config.yaml
n_kv_head: 1
positions: "rope"
rope_base: 23800.0
rope_fraction: 1.0
qk_norm: true
bias: "all"
init_std_qkv: 0.0463
beta2: 0.99
schedule: "wsd"
final_lr_fraction: 0.1
Each number is 128 + 24 x the weight over its row's rms, rounded and kept within 0 to 255. Layers, rows and columns count from 0. The size above them is the row's rms in percent of the matrix's.

# layer 9 attention value, 32x96, rms 0.0502, rows 0-31, columns 0-95
size [ 96 100 101 110  96  99 106  96 100 106 102 101  83  99 101 103 100 104 108 104 103  96  95  94 100  92  92 102  97 100 107 102]
[[129 139 133 143 122 158 150 124 102 146 124 109  95 103 126 133  76 129  97 128 118 118 142 201 118 132 124 152 134 106 130 113 149 140 143 128 129 132 148 111 137  82 127 141  91 140 121  83 130 109 140 162 135 122 197 112 144 113 116 167  78 141 136 143 140 104 130 122 134 186 125 144  99 113 145 134  76 116 152 115 136 128 130 140 169 135 137  91 153 125 115 159 101  98 128 190]
 [126 120 176 159 119  91 134 139 108 155 130 139 178 131 117  99 144 130 133 117 114 103 192 140 112 142 140 137 159 128 137 103 134 109 130 160 143 116 110 157  99 131 112 140 120 129 179 149 122 146 146 130 113 176 110 182 168 109  84 141 113 161 137 149 125 139 155  68  98 141 104 140 107 143  87 120 117 106 126 114 119 122 116 115 136 176 120 135 117 138  92 104 127 172  88 117]
 [118 120 120 173 130 124 150 154 111 101 136 110 161 110 139  95 106 132 142  86 122 127 112 113 111 127 156 159  98 168 117 155 124  90 137 148 112 150 163  98 107 115 102 108 121 129 157 124 134 106 149 101 176 145  87 158 154 148 142 124  89 157  95 134 131 127 167 124 161 127 122 135 149 186 141 130 109 154 135 108  90 161 145 118 134 114 167 140 125 158 160 121 175 171  93 113]
 [136 167 140 138 136 206 145 107  91 168 127  81 106 108 101 120 145 139 139 115 150 113 152 118 139 113 112 139 154 171  66 167 161 179 130 137 130 138 140  68 111 123 116 156 117 142 141 130 176 128 121 147 115 107 144 129 118 123 120 157 121 132 128 119 103 106 146 104 131  87  94 151  94 127 175  96 143 135 117 113 142  97 133 144 115 120 115 119 142  98 147 116 153 124 104 123]
 [127 127 122 131 153 147 114 112  88 127 144 136 142 145 154 128 166 137 114 139 124 136 118  68 154 101 150 117 184 104 133 109 132 136 132 125 108 122 152 147 107 112 117 131 114 141 179 170 139 151 161 133 102 191 119 123 141 100 107  98 132 125 166 107 107 106 156 103 144 112 125 119 162  95 197 115 125 124 120 125 122 155 140 144 114 104 161 162 142  93 139  80 159  89 119 117]
 [131 110 100 132 104 129 153 114 162 132 106 105  77 116 135 144 152 142  89 125 127 122 103 126 129 173 132  94 109 102 160 126 136 156 187  95 133 130 135 134 133 162 124 128 177  72 159  94 148 128 116 153 114  89 124 139 128 139 121 144 146 124 122 137 127 122 125 143 143 153 108 182 107 131 160  76 102 131 135 116 122 114 103 135 154 129  99 158  85 154 164  91 140 139 169  99]
 [106 142 148 124 122 111  95 119 108  97 120 152 111 156 180 103 153 114 114 150 137 116 113 136 146 176 133 167 132  95 107 124 126  70 123 125 156 159 147 137 173 165 183 156 128 154 106 136 129 113 114 113 123  73 153 162 148 132 131 113 172 111 137 120 123  96 148 115 147 137 137 144 165 150 124 158  93 127 155 126 113 165 116  77 139 168 139 144 120 143 139 116 131  91 108 121]
 [120 167 126  79 113 103 122  93 128 172 141 133 147 161 126 155 161 157 103 133 121 128 140  91 113 131  81 134 115 133 133 122 116 132 106 120 113 119 143  86 132  61 125 107 125 113 121 109 120 136 133 134 169  82 127 101 102 109 101 139 123 134 130 156 103 127 201 125 119 145 143 148 103  99  83 123 141 112 186 125 134 105 125 146 151 130 151 121  99 170 112 147 119  86 104 120]
 [123  93 109 102 124  78 138 121 140 138 165 122  95 148 135  87 110  71 106 143 142 168 104 116 130 113 120  63 107 125 101 144 123 140  99 131 104 145 151 116 151 124 126 129 109 128  87  98  98 114 138 127 117 120 154 140 121 104 114  49  63 108 109 134 124 105 156 150 114 162 130 141 105 123 141 101 143 133 154 145 139 156 120 155 154 119 116 132 124 160 107 129 124 145 172 133]
 [119 101 141 129 108 164 186 133 173 135 100 110 101 150 138 102 127 153 157 103 102 124 161 149 129 130 175 114 137 125 124  70 114 116 152 104  98 164 122 131 138  99 135 149 106 108 151 140  87 106 131 128 129 153 122 109  91 119 121 154 121 140 143 143 108 153  82 150 118 161 201 155 105 136 150 157 122 112 128 138 163 115 105 175 148 140 105 127 155 120  91 116 122 110 123 121]
 [148 155 143  93  83 125 111 135 174 142 133 143  70 120 143 133 116 117 137 149  78 159 121 137 160 137 139 114 136 121 144 132 129 149  86  99 122 141 116 127 134 185 106  92 117 141 103 119 140 103 167 156 171 117 110 112 118 147 126 168 104 131 120 141  93 142 135 161 119 151 102 131 105 164 112 137 139 154  87 155 136 114 137 144 100 150 159 168  95 138 171  96 117 131  82 129]
 [159 104 136 168 101 152 167 121 172 138 148 116 103 120 154 114 116  97 111 110 127 129 166 141 120 151  83 101  86 118 133 113 123 120 116 132 124 159 131 190 117 141 151 103 158 166 133 131 171 129 148 123  89 145 137 104 120 171 139 129 127 155 124  81 128  95 175 155 141 102  92 127 114 120  97 118  95 118 150 153 146 145 120  97 133 134 150 141 181 143 137 165 144 148 143 120]
 [115 146 182 150 143 125 140 173 136 143  86 136 172 126 144 143 123 117 152 104 106 119 146 140  89 118 114 147  95 146 126 158 135 115 132 105 147 101 148 162 126  86 109 119 127 146 116 137  55 124 154 103 110 150 101 149 135 138  78 160 124  88 103 118 117 144 104 128 163  89 139 114 115 122 118 125 140 104 126 142 140 170 140 137 161 130  96 125 113 118 150  96 101  89  69 130]
 [140  91  96 131 101 155 136 158 161 201 117 137 150 151 119 104 115 110 114 155 144 113 103 171 147 136 122 139 111 105 120  69 116 105 118 102 104 144  84 139 168 110 130 119 116 122 152 162 144 150 126 160 130 109 138 101  79 135 133 108 100 117  98 152 170 139  92 168 152 131 112 123 110 126 109 128 115 116 124 116 142 131 127 190 149 165 125 125 135  99 137 148 146  99  98 134]
 [156 124 105 167  96 134 119 113 101  99 137 137 154 143 146 129 118 156  65 117 172 123 106 142 156 108 107 138 127 128 112 102 163 120  95 137 126 134  98 111 148 126 113  93 107 101 139 135 195 188 122 135 132 172 131 137 153 106 119 147 128 155 119 132 150 130 109 134 101  91 123 137 151 137  81 111 125 113 143 165 121 187 150 124 123 135 157 150 138 114 149 145  86 158 101 152]
 [113 106 124 151 159 124 132  74 118 131 143 113 102 110 133 154 148  82 175 133 130 170  98  99 105  78 129  71 148 149 119 105 114 134 143 145 135 135 169 168 132 119 176 125 105 142 110 162 133  96 135 122 144 152  67 172 161 125 108 134 122 139 140 116  98 136 173 135 152 151 131 137 117 101 132 139 130 114 171 120 135 145 137 142  98 131 123 157 164 121 123  83 122 133 145 137]
 [157 130 146  98 151 119 132 126 116  81 146 126 118  97 108  98 158 110 124 114 148 144 103 118 129  94 145 146 112 142 139 114 119 114 159 148 160  94 134 119  92 160 161 128 139 146 125 105  96 127 118 192 111 136 145 107 159 174 106  74 170  97 132  80 164 130 137 140 102 120 147  90  97 119 133 183 136 125 131 124 112 104 125 105 180 119 130 150 133 118 133 147  80 142 132 114]
 [139 129  77 117 122 108  94 136 155 149 102 121 112 130 147  75 146 108 107 130 159 132 171 139 164 130  80 106 143 131 142 113 135  63 121 158 165 162 111 132 128 148 134 159 158 129 121 100  87 168 156 138 103 119 140 122  82 152 111 121 159 115 126 123 126 151 119 149 171 127 112 135 131 119 144 200  99 142 128 132 146 128 136 143 124 133 182 123 119 125 123 132 156 104 139  94]
 [128 119 135 135 142 134 152 132 103 105 143 106 115 142 142  88  99 123 195 127 135 136 130 118 131 162 138 105 133 143 163 154 151  99 134 125  68  95  96 121 101 109 101 114 147 155 131 161 170 163 120 148 138 116 167 161 168 122  98 160 143 137 117 186 150 146 128 154 135 124 120 104 127 101  57 117 138 138 139  86 107 114 119  92 126 142 132 132 114 126 142  97 120  96 133  96]
 [115 100 141 160 113 118  76 130 160 114 137 152 132 117 148 108  97 122  57  98 149 121 181 122 129 147 115 124 112 189 147 143 119 124 132  94 139 149 122 162 117 132 112 172 149  78 156 126 102  90 154 130 153 145 116  97 109 134 135 108 137 122 149 131 109 159 131 156 139 126 122 106 124 127 131 190 165  98 139 129 140 125 119  99 107 116 134  86 122 104 103 115 123 114 140 175]
 [144 113 178 172  75 184 133 123 154 143 117 114 131 135 148 122 124  89 120 103 147 100 140 106 115 144  97 153 120 148 120 127 151 139 112 110  93 132 135 146 115 122 124 107 108  77 118 125 118 142 157 137  91 131 134 126 155  74 126 111 194 118 100  95 135  87 160 136  97 136 115 150 159 143 162 100  97 138 119 106 125 142 109 111 129 139 126 122 122 131  99 192 136 127  97 148]
 [140 126 154 154 135 131 110 105 139 105 168 160 113 116  94 102 109 161 128 145 149 141  94 146 158 140  91 132 115 142 139 114 107 117 191 138 110 141 153 145  87 149 136 132 130  78  69 117 153 148 135 115 130 157  94 141 122 106 137 139 122 133 137 138  73 189 165 129 124 120 157 149 109 134 164  99 148 111 110 157 122 123 126 126 155 115 148 149  84  91 100 129 136 151 126 162]
 [151 114 135 108 129 117 105 101 147 220 121 112 117 141 157 144 168  76 145 132 113 104 114 169  99 164 136 170 141 124 149 152 138 130 126  99 145 140 111 188 105 131 154 150 141 137 142 124 137 134 121  99 154 118 108 106 173 101 140 141 153 120 118 105 154 109 129 169 153 160 123 124 143 112 154 107 141 140 138  98 121 149 148 177 154 159 125 122 143 143 145 118 113  95  95 123]
 [117 100 151 122 133 108  94 127 121 138 151 125 101 140 119 196 150 138 131 130 150 168  96 153 111 141 106 127  86 174 156 151 131  99 106 166 154 147 120 134 118 148 126 140 106 125 114  73  76 159 171 122 121 127  98 132 106 137 112 107 138 123 153 145 118 112 154 170 134 150 157  88 102 113 185 164 144 135 107 145 151 107 123 121 134 128 142 116 107 173  84 116 145 135 129 142]
 [124 151 100 126 156 110  95 112 151  85 141 134  95 147 132 119 128 157 126 173 120 135 123 109 161 153 140 121 101 149 120 106 147 142 128 136 125 117 175 122 102 125 136 122  75 156  94 167 133  71 131 174 102 167  82 125 108 153 152 125 106 154 110 132 124 130 108 110 142 116  99  93 160  86 124 138 125 166 135 145 119 107 112 172  96 132 138 110 132  91 135  87  89 153 114 116]
 [120 108 125 167  95 170 149 186 138 105 168 114 140 120 139 117 111 119 107 164 136  62 126 144 139 156 160 133 122 141 148 121 170 135 147 119  99 149 129 120 101 192 147 122 112 151 112 110 135 110 161 116 116 123 129 146 162 131 103 167 136 149 122 142 165 131 124 112  91 144  86 102 170 157 133 128 120 117 140 153 110 115 108 118 130 141 104 142 148 152 137  78  92 170 141 122]
 [144 120 100 180 144 108 149 138 167 144 124 129  95 120 139  84 153 123 109 168 118  92 136 154  97 106 106 168  94  99 137 145 122  97 108 117 123 134 105 153 156 114 109 142 145  83 149 186 102 115 136 153 142 166 165 112 131 119 128 132 160 169 117  87 148 132 127 152 122 171  89 155 152 104 142 100 113 125 123 127 144 112 116 170 144 133 166 145 175 115 128 148 125 133 130 113]
 [136  90 183  98 116  77 172 131 154 145  97 126 167 130 151  86 136  84 133 136 112 106 109 116 117 173  87  98 130 150 141 125 130 125 111 129 148 116 120  88 140 130 110 118 164 155 146 151 143 141 113 124 120  88 109 116 106 158 147 121 123 103 124 150 108 114 119 122 145 105 110 120 128 158 125  86 128  75 162 162 136 138 109  71 142 161 125 145 152 117 127 127 126 129  87  89]
 [141 152 131 155 117 160 175 163 139 108 120  98 186 118 153 150 144 108 128 140 164 157 100 166  86  83 112 100  99 152 143 144 143 121 115 133 128 107 109 133 151 188 129 114 128 132 123 161 148 112 148 112 112 156 160 153 125 143 112 135 167 117 146 140 138 133 141 153 130 105  84 138 116 104  95 147 108 148  87 113 127 130 127 166 138 124 121 145  85 103 110 161 115  89 148 167]
 [139 141  87 117 137 128 141 133  72 145 121 139  96 132  75  67 157 157 180 109 119 149  77 143 130 144 106 102 121 105 153 164 127 126 130 114 108 137 111  88 137 112 181 113  93  82 137 139 136 147  90 119 122 117 158 143 151 156 107 105 139 121 127 133 120 125 129 115 125 112 112 125 133 123  75 139 127 139 146 139  97 127 130 164 111 148 171 128 105 105 144 120  96 138  83 158]
 [159 122 152 148 167 129 155 128 139  89 131 179 177  86 163 134  87 121 162 117 131 125 116 127 163  82 110 139 123 127 144 110 119 151  85 150 196 134 131 152  92 139 100  83  92 118 129 122 125 114 144 110 113 147 128 130 180 139 138 133 141 123  98 126 142  86 121 139 123 156 147 102 128 135  99 120 149 111 114 108 136 143 138 150 115 139 134 126 108 111 137 113 196 159 143 132]
 [138 125 121 138 151 119 145 160 134  99 141 175 105 107 151 146 128 135 174 174  38 112 100 141 161 101 122 131 151 126 140 123 116 144 110 126 111 116 108 128 116 158 156 123 153  96 112 111 105 136 134 147 127 120 109  88 183  78  87  94 112  99 109 138 122 118 106 106  99 126 109 119 116 169 121 161 128 121 120 108 116 117 112 112  84 115 150 132  95 157 110 147 157 112 123 106]]